config = dict(
    d_model=192,
    norm_eps=1e-06,
    attn_scale=0.125,
    init_std_up=0.0484,
    lr_mult_o=3.0,
    schedule='wsd',
    doc_mask=True,
    train_tokens=343000000,
    dataset='wikipedia_en',
)
Each number is 128 + 24 x the weight over its row's rms, rounded and kept within 0 to 255. Layers, rows and columns count from 0. Numbers have three digits each. The size before them is the row's rms in percent of the matrix's.

# layer 6 MLP gate, 512x192, rms 0.177, rows 403-511, columns 96-127
106:153139111113147119159116121168127103126129154096157120128145125123156159139140172135132147068146
098:119112151114126094136130168088117135145175146140099083117115128131131124124109140152124129170126
108:153117118117118121129137138068105129110121100126085105104108101121136132113100091137164142115129
098:157110154094118146117106119092107102152161143129175127129157092134095142125118164145135134097116
094:120136187119135109124161127095093141139144095134133104140117116136093136144138125136149112105143
093:147147115164148146138059140134139144142138102142148165147093112131147126150131143184158145109095
100:129134118112127137140086115090125157107147122157087129184100168121152117145142144113091112084161
095:149134107143089111157112135112123098101081092098116084126127141142112164046196137109109186117159
092:123158154089143136113114105113148158075113120082096140113058089128102108130148131134125143066123
109:156143164121131101123162187104065090145138116139131100111113127120136149102147153153136119133135
101:152138125123163127139149127137144130118156155066100081153143147082065150085112124111073164125127
100:097103132126105111139138144125131156175098113134152116154156123123096099174148163124089120160132
098:122142114124125174159142112150089110124140128116109129116108086153133149064116108103146135164094
095:101127112116138141123120105121133112136126157107128145152148132125102162134151097145117152163152
097:139165131128092121127100106123161113152155145125129145117125120148154129122167103143201112134123
085:104140127130138118079109158104132176109112145099104111159153137153131148154113154102110086147131
100:161087117132178148130112115152116131093139093135158126075102160121179123125120102086110160099085
089:078130113137112136112131066126103127149144083123116157121140115105112126098158096110118115103139
108:145135135134162146096121154129101130174104113145114127125132146139169128121131141132152144158128
101:121110103160148141130106121146100154143123120091129160131140107115114113162098105137102126136091
104:132140146130108140072130086149124137121131099129108147118164135123142104124106069097144096119119
110:153161083152162111095106139120134132118119090085110070163122175128059123134077096128101128126104
099:121119158113133197107146118106108097145116120110102114125083148143117151174155151134132127112159
083:112128167103134117110159145185166126136143151167148161146110135158143160124128077110138163114135
099:139151103157111185104116155127119097114148123127166086147117137141102131106159156111123122107133
107:122146161135143118140099094117123162171096111121147134202124125144151142142124123085130104106115
097:107153140129143073124116125124130108118127102136100174129165102140116111112112085138102065165084
108:108112116136144130160119126128114123119109108167147113091174167146148160154062133106092167128128
105:151139079136175116128135102133133153131110127121130119157122144129094123159108093130115117131111
105:083118093116123156130111119154110111122094081086116119152148130106171118127144100117169115109102
098:124127138128161136106147113117146129107117126155109080116116149145148153135117125098127078133109
109:142131137138153130148129144094104121123127129088106121134149146131137104102130070133147127157103
094:094159136173085144116077168118113142135138095143174113109091138121152157054149140178152161094122
106:157126109149127115123114123170090113112152108104175104132163127089117136082083112069118117131117
098:110128153134086132141112117124131127134124148126136108114135114111092123126136072166140120112129
096:158123096150127126153132100172104127109103128107094140108132097130103129134147134121111145146112
103:142168106136171105115133133108115134068148115143129130123111138148116154190189126165131106100129
099:122143130114132092092126140143112112091164161143120165112123146111138150158125099127130135129124
110:115132145161132160109097176169093136126160092088158105186088121122127125153146131098123089149134
097:145139172128116127158129128135132106117144087148156098112113153099105116099119092131133118130162
101:102143146127144092105141108138106080140151132150130152077119111152072131141134120131088118138115
089:124100119118104118117130113103135114125152192123142149115168125103140206135090150139113095164126
092:137133105127128117150128167098128174106149106121120075114113152113110150084165138135112127140165
090:111122086148133108114126123117138090139099107116123127166103146133058124109094161122143086114130
104:159097101160133155131110103137148129107092107170125118138153148122140130152163120099168109144156
106:106122144116163109117078093172116132136137146154142132116089171138109167154089138123148118119144
107:142116082153103105130155114117180157133145131107138143146098156121136160123092096112141134135157
108:114114083142139145126150102129112109095113141075139129113148126164161160139117103120132129118141
088:154063188139142152098097120110096125122111153124143097131085129132102120095169122120132156125121
089:115143145149106123178142128123152140128137118164127086076123149144128128096137128105151143115142
100:140158117171119090083118135098105136138119143151133112126111120122138159139142129120127087138138
096:133113130150125135161128080145138154125149106114128149189130176151108150126162140142082083172171
092:146144189152139074143112151164140101128160113149118103121094114174161150129149122127144152140143
103:137132053138141125124157137180126171119170130130153110143160130106151113124115133095140120139132
093:078123167148152150156144117148114143184141168085152138123131169126132190116139071168123090106125
101:154140086111114113138169173138149129132106100091140117147129132112152109115134076148116144145146
104:114152137110098089158098165091151161116174096115106089130126091138116121129111117137126135124145
112:175162136123146064109145130140130159157134153111115124176153143140180106137158156104085113120119
103:128109137126137151179116126149090108145143120109087131108096130186109101112155136117148097137126
092:093137126096119126116116128141122143118127134142137147141084112130128142145164138089100164141125
106:132117088111131165120106140111120142102144129160121112125100170112134170193119161116140139114148
100:135098134116150129109103116118151158151139122103136105109131121173132117113127107171095115149098
114:132156100161113164126085133079132149131122128160118139140134115178129159147128097133147103129128
100:134166141115131147152141172142133182159112114089106155154108112180131102130139153105103127095130
082:127161113076122151143120143106099128122134108153107137104168135161067166107153149126141141152121
098:145094112156122110119165128160141104152076149139139148121120161154140130154123141138161180157175
108:154157118147107104121136100128084149179165112113123108158099131103140140151141080164109115165116
093:119153165150144119159162151092111119133117101123141081117089145105163144118118140167136111114123
098:118115097147159147157121130144130157110144177115118101111068107152144148100157128136118117125131
103:139171139151117120135140139081095140124126174124123109140188149128096105162113170108112128126166
105:136146103150119142158100161112142145161102078109073119136099149124100119130134109162152150143148
090:137108119153153139181142120099163143101117105120107124160134095138152148130065107099155102143119
098:145081094139157157124119110119169137153083130124099116137107159158168133187112182134132139117120
108:166117148147148124135115114147112151174111109128153117162139115122137153109122114154157157071135
101:163139115090113120117100102114144129112153155113081102122094126089109100129139105126107137138164
092:116149115122125104121115130171115131167155117169140145121092083073103161117133176110137119159164
098:142121140169137135138129079151083162161109135175084122122132121129131114144103085137120160105112
102:109155150142118132098157157120128135110129107117117122148113123112123169099118118105105175114119
091:124125124131129144153116106116131137109130106172124168164149136132113155199105098126109138152140
105:100152120124153122126152181159151106149104112127070102132114107126108120160113139108160161117203
092:119156121165139113121127163159115091119109140107122095137141155102117130171119142105080117127102
093:134136150156154123150147108069097147128117130120123085146088148132133171107098132110073115155155
111:125117130115151133089115098128147146193132155098149139112086188127111129131186082132131153137168
108:094125139111125148131118143119127124126114069104111117147148139127115093114138113151159123144135
088:096119108179155118084127182155179108120138098134107171115125115142141099099135146091161142113116
107:122151147103129151184127160161136171119151089171168105058124136141118155104141080126159081141141
100:142113066109105158129106150136145111169114107102119158152099104133127166113072125116154099146120
092:114131123156130144096172126089142114086131073123121134136141106129121112140122152130116096146115
109:152162082094126125128140097118132085088136114148132158145144130148144140150123134145104121146157
095:118183125158157125115079155059128140128119131136141108126126111153109131124102136107131111115136
097:120127136121095136146143169143116123126087104122153146140141187129110143108104140149152145110133
084:180116117149161100125121126103148098136145122125147112134174138093143126110149104130119137131163
087:202119107101122128093156118114093149150153126133137128113118128139095113156121159117115125135152
093:127147115146138134130129144115139145120125126172125121143116091177170143120162157151123167085132
103:177098094096139139123149148128152117116119110144130131166124104142142138150201135152111136121091
102:133135168102114135104107129066168151132144095107140147131150162135128148090131154086138178124128
090:091111109145114147122133126121124121134123114135112140123165161147115120121087144139133147121119
109:154133127122130115152118152108118126117148127138125122102141128086119123145124136131133121151142
098:141128094128101126147077143146154107122130144110152097113138138146103160104141098105116145169104
108:174132130122193112126160120103126177140140112099063102145122171125132122102122077147133116109159
095:132150154118154107137178120138131135156106115107157138107173146163142160122143128118132135095102
090:156149127128135128096136118061083142104105163119102121144145109154111124140117110101095120066110
105:149139159161167136120139124137091122112113127125147099177115139122118181119126126186124120107125
100:117113090130146147142098143127187104128141115148112097115145091119101110139157115171125109129123
106:115130098139147107098076152143141166111122142137132124132154164124128155160105132093144118142126
113:132135102187109171157107129093130163144136134115124079138149131132130163121122101102105121144147
091:135158128141143151117125140140136111158114142131112138149147153124109147152132171138135159118076
100:159161118147166140090099090103128128099111140203102111161103122140117150126150140108131144103145
088:135142139179101155126115113141136100154127143126107162147123150069135104156125155139121067129105
# layer 6 MLP up, 512x192, rms 0.186, rows 403-511, columns 96-127
107:119100176142118109130162180137130104167097122157127130130128124127113134148170141077139095112132
098:094147111178110151089148111129142159089107162113145140073149162130083176125082113163096138154133
100:123155131098102145128071103154121105180127125111114112159106167112093125129144144135131143136127
100:107110153098124133144137111151130131106120166164120128122133081150165111176139135111104083157122
094:138180153112143140130113107160132116180075129095109121140126129134151138146164108166133134120105
092:131135102140142110127145146113113121157162107106166121180114171141113122120111041180118137104132
103:078133100105116097116137115146113104141120077115128145147128073106130193128157100123124113168119
098:129075107142126121146119105094093130128098122120119127141114135105117147118111129121119119108141
094:100136151095128114050139145134148150114129128134103147105120074141129106169173118167121135113142
107:105113074102136147125142140144138159142098115132099097116140104126161112088137103087133101134134
105:136153155113135138100079153164117113104108119161111114140129154141132131165145115128095179121130
105:106139132101120093161105151130138140141142104135146125105162146097105167127125138126086111162147
096:144164145146113150135107136094117112155131168097151065125115147134138081161154124153092145133116
099:148154158111133121119080116135111182144131099096140142157132119081150136109093103132116124137153
097:147117153127112149118104152137140145101126127117115069144136112127051110116138125123158120118101
090:108089135142062123126110121147096136133143163137093140110134131104067120154132121117132161131156
100:112179168112097104137112152176091115084129106122090101140124117113119127119156175087131090147124
096:109155159124127088112122113157126118131107155115089111135124120175118104142142128152159144135120
110:179126150166138144148130130114177158117157103153140154137131123136112124151113110103145140109121
099:115094155144126084153164106176117095132095123154142139143164120143097109134136092114109087099134
104:146092188116134147083158120166105096148113140109135146159094156151085112101158121150123108098148
109:159167146136115118140140138099127137122108137116140078135095180176092122135114126119137117121089
097:150148176154104081141136090141129134108138112151098119122133109123149171168162120118176109109149
083:138166168152110101108115116128121147117138128107135159135160124118173139154117127089167181150110
104:120110090155131123121174126127063097113120078145128120139121144159114141137146125124145158163113
099:163113177127121142117110111142137118131113150128137165133110123105152158197118183146144106113155
093:096126111145108139130140094150119159117126126111159081137154114123119149139152140153134153153168
101:103159089132136124129103137160105147145096135177133139084125142111102125175128120135113111124071
101:147125113130148135076100094212103087147119078149152098129111104111118115103152169155114124089130
109:144098128092106090098143148119158137090123132136098154123096157145145150118157079152119122102126
099:137102103100152163113084115145108115099118120184113136109089129131156159124145145071091156149157
101:118097118154145115159133127112091120132123108141124130117117169107134109104123138082115123116092
096:149111124175093131093177149138135128148123128136086148112088113134105115159145107076121139142171
110:130117143126141098060113138120174096153092132163133135112119098156170152151125095115141130105079
096:141126118114126153100151130138128150139084166098126153132138147156096120120122130106138164144115
100:087089132123109102127121111081143157137141106100133153135093157111115126127155156173117143125122
095:089117106105128139138192144107123134122078175141147087082099160163093146121136103118129180127114
102:165157107128157155151131117110128106156144168125137154114112105178152135134115111198105146124137
112:149149111162109139093100152136112149060160143078129101150117159160120121112121161091140102156149
094:118158106156155155179093119148128146123174113135150116165114114109121131129102123144126142090130
101:140106126142148155141124142094096133123123142115136121122148117146125117152098138096137172118117
092:135131131118182141114108143121134166128130131148090137162130126148117082121138103149127140102126
089:100135079146091084117144129157184102139118134110121149113133141136141115107102109113115180163112
096:139168081086132126123108115129079140109105105146146188125105123140140096119148145142131122122133
097:112130145137113139123173139132124131129130076107152098114110158131149118125085106111187130086155
108:142140167129160130141094135121134141181146132085125167175168160131158158144123142118159117150133
111:150103093128174108101094080093138131148120136163129144128127157131112106138161139129136103157128
107:169107162145115100114123144138130137093083136147081134155109117098131143109126159157120106144120
097:134143107159119129170128128080096099143145124097098162144145149121113115153083116174140118147146
091:123115127113124079163137100121108139117143136125070152120139092111150128150109147091126087107120
096:122075119116103098171111130105164117163148123118141154130150130081147158150135109175143125165119
092:113102101139163120124090139135146151103103125122152133096133143154149109104166132152073149070128
094:065130140145162109137157122085105163141118133100089138123149126071120080101122147145151123115152
100:135066104141106129132122153135134127133128162095129108162144131165166124164132149128124100106108
092:149149126139159167147137150158151134111092140117103110127122087106148066142175168215100104128142
105:099168139103119115133083136140118138146153111125150163147157116138138093125116094137169134071113
110:108142139124113142085096150162143140147184088135124147121103110144091114125089151096109114147114
105:111123137169098128077126166097121123100150134130103081112099143146107132132073105171122117091134
104:087114099144119189115116156130121089098148163160125155176138144084096188108126107153089134108146
094:145135119157130159119138085123121128128122127150102141133139156125147187098105124135141189121151
112:134106129134108153133120117112126142145143173139141190156111138115127144149167134132136153091156
093:080122127129167101130110116103085171110137129123125100130141131133105100126156120109144129129097
113:071178138114125153121112154120132157187132161112158094082136146110104180136128131070123092140090
101:133100149105146126155125132086104138095116134140151157138150111116106162075132134140099138103157
067:167099145153117107127131090125116137138131130104104117152103142088166152144162096144137138135112
105:100172164124099149140180103151138116128113116116119137113157072121145139162134098122138129158181
110:144131156135119141084159090129151103131107104168115145107155117160063138125144104114107139148141
088:110116104149129119152139130192127150142136130108118143100113178130126130123115120155138105158176
094:129122107146110135175106131122118112157125113122100089134146172134138125141140174147106143147157
102:125152179132115139134109126126097151120090156125100150124156134156133112142141141136114136166126
110:106132097152155096152140122127126124124151117118138121124119193122184128114141184127105090179119
095:120117142130138156136159111146096151143147109093157116136095084103111093124108123144146114101139
097:143152143170131121099075104112138101099148141127106121132147124142108154109144125120103144114099
105:152141127132162131132104115108120085124109179100164148113133114128123130140100105099118110117164
100:126121140121157109100129105077100115143099116103118127129110147107084141162147156102106140159102
091:136140122070121137101087109139104096113154121080097147104134153115138121164181188144141147126108
102:158147146156110109129118098111104114148108115140121145129117139118133128114124102116132131129139
107:150134143114120136117118111108142087108141167121112110091143113154129114078165120097164158105157
091:159100140137126122118143089142119143128112095108138140111128118124088117183134120123129103171117
100:143138116099108120154109104150140111095100151153165156174132128123134122122143102152112145133106
096:122137071169099113117119107107123127111083131135108137154140096085127071136105168117134143120179
096:138142121122152140081109118120137130088163180158157146087121144121121125138148162138085130125081
107:109143130131159148158147112171083131154113150108111075154077136127087166075084133164122143088113
104:134100142116127153152146146127142147130096126164112087159128147157119107142140089140121111156138
091:074100157135111098143167107096083131157141110140061114123074081076129132110100101119126116184127
108:106121146115145105170126107138130124111119125170096141058122149123115137150128167101101120108090
094:103080147143101107096103138156114125154102124116120116157135098140158103120126129080161166125124
097:132140102115152143150126079134118166114139131100089149174150150133165128121156142133129139155143
106:139129110162098090161134171107140135115154117174168132076144126129162117144087155110131142062137
096:169149084099153086130094110158109116125154132125134138123099136108127132147148125133126150121141
094:124185104100133137145107134103141130147147117088157095146119115134142131108128195171150107150161
085:141132151113160133102133151136105117152138133170168090160137114141135168062111150097172137107109
094:118145061117154129092158131140127144106174142146098173126143152147144114161147108136088142135134
092:149147159150143134147139115115110113143128171148103114101161136078148117160128126154114112133139
095:163114109144105125122149101106145139168172103159126105139148101131137120100123132147121107162112
107:120155134107106128143132124138110153138086105095129181140117102157077115096118124127150187156161
093:117111110139175103132157121142108156102135126098149181155152122097121139127116102106088126164115
101:134118146133157140158128120167101154127077154139132128169100131087135140103119137103148109105165
100:119154102125125116167138106160117122152150121110155169187131080091134162138115121142111118112143
115:128102148116112082111122127073111122138097125096091149119041099153141118126127116119118145124122
093:181139110116102134163154116159098144097153155133107142139128117116137144075147163093143091137133
088:108142084136116192110118126093155108119124160115148092082134125128094144096123148118111100152105
102:120133137094107137162147087117109123136106141157110083081140108129135137132117115129135075136164
100:143146147099147110108140131141115135103163178093134076175161131107114148145160168121155069112150
099:119099122128131133167104083119152102109130112134145113143142081129120123100149103133142142111170
115:139193114153125127096124097077086115114133129108132154110118194178127145130129143114120152163136
096:111172166121144187157145119131149126188130102151132139145090102155175113103112152122144157136140
105:097177103120093132141159145127106087117138122141136178097121091131108126108114138126131106112141
094:110124140112113095115135116179182119079117122158186101110153104095154119163128138133133149152165
# layer 6 MLP down (transposed), 512x192, rms 0.105, rows 403-511, columns 96-127
103:154119139119094164152086112112099096140126126148128104115129111126132142103121115100128144167155
102:115156070192148165143085131171140173104109193111120100122163131138129162151110119111122128111151
106:142114145161183157161177127139149119130135135150131115139139126150146154119135160100115144148134
101:127155098114137159121111153144106133093137088084130127124109140123130131194070100156120134114111
091:128110139151129150117089121096160068136126129132109145151140123102152103101105119170111135120167
094:104129100112141131129132135114166098119096101114152146123086153164130154121139135094128140086109
097:151138131120121099129152149146135133098150151112144138151098167123133120158107125099080176108096
093:119165129137121098139155128112152128127112134096161131115159115109153089097119131117129156152139
095:165124148091109123194128146092155160119150127149156147116151129108148101164084119131130153141103
104:149177116171162121136090125072109149101117116089156130131170134170153119130121101128138121100132
104:108153129125101155123098164076123153142132128126136132121170127103137161126129127100137152133111
102:102127171089138156144121108088127127172153115104144128107138113150082074100107114144127188136141
095:147137168117116170161132116153143110132162103130132112145133185095112132171107085160131131097122
098:162135132114144095138157146153113109148105138067139116090131106074126152139147104118147142126106
099:103139077126141123144132134155127116126162158151118095115132172150131161151065151151118131112083
090:080139147120097118170150104113146113169142135126123136123114107152160164136070125121139142147107
103:125157096090124133166113123107100092133157103143122089092125105127106125133135134169134088180085
093:107124090123129109109134129127116112141126126126174099123124120143120165156152136162102130101116
109:113109122127139133131140118135109112129149100127120129136138097134095167101122102164119079096133
102:139119142069120148147095117129133141067135085124183169117123136162146126158143129106147164152165
105:139179123122133114167125141118135153110104083135115141111174124114149107140114100125145128150112
102:156121114123127148085097100132131124115111094125146203094121141099107152128126114141114131170149
098:123156161112121130096101079114125149131106134113138112105162089128103105119144139119142109122186
081:142185084087146152144130104151117120120094155148088089134110191124099105152138191134099105147150
103:073146126119122140127110140143112124102140140093148124184116139148172134170087133119136174142122
100:144108132132142096145102117112112093114082107138135083150110133145128122120084121121157127151120
098:134112169098140162108100157133150183125118149093109152123133151118125105121134126138158158107128
105:173120104154110101119141146147166109130130141120130132118172167178160125141131098151095120108143
108:168154097153120151155140114157132151163116094138143113137122138115130098142179130089089143111139
104:146098101132077134120127161161123161123106113125096187127115110139145144148135126128128140130132
103:142175147133121075100128148169106150145097125133128110126106131083146107102136160140153139112126
108:108158098116160138156112147151163144113157134136142166106146073115202155144156083116123129114133
099:128128169136155145108146134132070111145127123126093122083161119108078138120117139100135101113129
099:099140127114147162114137077096137079144116162121113131156142148138167139116109091151141117180157
098:176060147116119104111133156115136186149153147113126111152127128149083166146153105140096113179147
099:139113142088112133142142138142152109165126134147109151130139164145108118097132132105136124128107
103:121150161121119107136153130113115131103112120118089124146135162128159115113167140130127141107116
101:115168129151134149163110133107123125157136093092118124150110146147121086115105136134142134136100
105:160140148150152100109130138074129100153131121101097162148155118090135108111091110104165114138153
098:134139142162113125101186094118104118148124097104099099090114169130118136157116096136132124187141
099:123099128144109122113162135185160109114103101135114118117106119098137159137117138151127131125137
090:091163159130123107126114098140075148148124159102119139145141112091147163120147145133110119111131
092:085083110109166113123142128118146144139125140127072153172135116137167153196151136096101122115104
099:169117132088143156127169135164117121146117140129138101132166086129118107113125121104148118110134
097:155117111096173107136181092156159135127127159130136123145154145148134097146105120123140106086150
107:164186198124131120111148093119128123157126143153101171120142125118142111112130127096117109118091
104:116164122115126113133146128111127103140133097118148154146119192117155135131145108076122172157096
100:101138122091125133116107145133138172108100159112079093140128096107161077139146109120122091143102
097:093064108122104105115086142133150153137127124163145164154116147132129164099145091134131131134128
096:149136136121098189176157122130125159147124121136144103073090165134103078107102171109114096094101
094:158093137089121160153138124148120073103121198148148136106128114165110136167162172095114154136134
093:107179096124098117152140100079104099132154111101115121165147148104151127120105135128139111148132
098:140112140144175150146084137139131141140149129150159146109139138124115111148113152164106106110153
101:132119144168153117137089087096096121103157131117126109096119106134174139136113129091140128105136
092:111135098140111155111090148140131125165170131120134162156159189097115152165123147124130157155119
098:118137153109125136106110117103182110077112148125147168135135150135127109138140170130073157175147
102:137106106149144156136139141165127076093130128137124073103111117151156097124151084138163113139142
104:077095147119120130123127131091130109167136098112091137098130097145113163122114111120126117127123
099:141129127141080164137115131129159143127150101134129109164116137129117047123138100174120147154115
092:106074077154122112100100153144146157141123134123154101100107103106155098145160117143142133100170
110:158110132132121144196109132122142118150113138164130134089118152150171121173123101110182152135097
097:095147154136136111149170103094154161139139097092111149134113129120184116148167125121137108147101
106:137087124139129094133149124101132100080072131197177142163082068147145097124148134154144100173105
101:119127090126140120139116085115174094154103131107136108154139147146124135162128162137140131150102
087:101134122166150133099127104134136139125109136121142106079163125096079157145136092118197139113124
105:115164102128137141149143157144117134112122148116116132131135170157128121132090121130171157113113
109:121106082102138114133080186130107129118122136189133133096140141176091135137148100136123161100142
093:117106143121160141152165113170141120124122157141130118124072111101130140146123100132098142113158
096:094151131088142135091164090124129133099138186153148110121095141137123115090107116113126132170139
099:073114077140149107128152140145114131134107118142123148091113113110132168143114118112170104162132
105:114084129092110124118105148184132159123114116109124112098129097177135146147103130102127156116133
096:094089162132114102150156110175110135116123123105143135131165166157117102134121145091159155158153
095:136131077121145141142139090134133130106155109169167096119152141109154110105112104097114119130117
106:119155119132150143113079145118178099103128126125078127164137144097121159125174125121121102128159
098:115134119142134117136098130122166109135141150117148121112158136133171162095106125186134081137111
091:152146109098151146148143172127096155114148095135122136154154154152070153131130135158114141138181
100:150157169125107094111158141146153126111128153109148182146136128145160142126142101118114127132144
108:130139099146116142142104144148130156117156100151129141168106122126161128143117090176147092136135
096:133110119153127092168141157119110106117119091124125100161148157089134126147102093114118134142130
101:128142115130116110135211161159123107150155160129130138129144157136125124154124159144118154149119
096:129114118124098131128157171167158146109117109092125154137128119134100144178133105104143129121138
096:152128153132166142122119122136129164137139144110102106124122133100111153136118104139167135114124
109:097092143156167118135114137123132142146155157128118121095096138150118165115108099126123164118148
102:120135143151118099110112133128150107137151164149156166109121111138136130093101133175117105184128
088:168122092140131150135107086089165117145136111114142114111180165139111115122132129133148123136149
100:155097144166121103129125138174082132159091137134120137194144145109118087126149104131122173124113
098:127157163141093111132164119136106119147143065128130181080142142124128190156094145171138128149149
096:146151087115119108221117139110144106110111085128124113099112149131113113101125107121142120128106
106:084104122162127127155122170153149160098185144106168114113125166143130136116124179137118117110113
091:139171133137125154094147109120126115133095144153115142130130089141112154134168151104157145131170
098:118141141177124108092126098096110147180176103120121114109121096124142113114083095146138131143086
088:113114146117145112139124175124130137141138098118171127129139141079129131106154125094110127123128
088:138124126083117123109120133146105120102180112137141111122140125106096114106100154152152121110133
094:166108107135090132158090166129145170161106130117169177078140116122121115143135173112132130167146
103:151155148129174118119124142149145129152144136119118088114126155084109149144103140112131098113165
104:120174167125156136114150151169130105153124091133123111123097143082120155145114128177123114161110
095:097119116129124146150148126137143184146139157109137132129115149107097090139142132117130132131145
100:103137138149117123158117110135083136126121144129128094117108137104112127108112144126099127134144
100:160141186063124153139096129173160138122101172110107154126162143143151179107110120133133136110152
099:167128136082159123116158134133116112133148148122121067161117164162136124158121127159157101108143
099:121115134125100151129093124110151104133133145171155185152130141093090099147147117146107164148133
087:146107150172163139116131143133155109128111129141134121192132165126142144125107156111154109131160
102:173128086107142106126087097124119127148161100116151105150128204120139168123135116096113122142123
100:119115139144148121123095120123154118125117115162114143142102112145189097130163084106126151157132
099:161112106084150095148095107137155183107157132139107119134137113128130144175139126140171089172131
106:122162121155153100098110139117132134130087166124118155121123090160097093121161134116094102140124
098:154081116109128141152150087099117098085112127090137144123145148121148175125086163102130119121124
105:103130150125154090138170123140143151111131137103140163164114162117109100100156120155111121142110
088:107171137111115138114133158090105138151125155108102122142141129144105104118154132157139160121155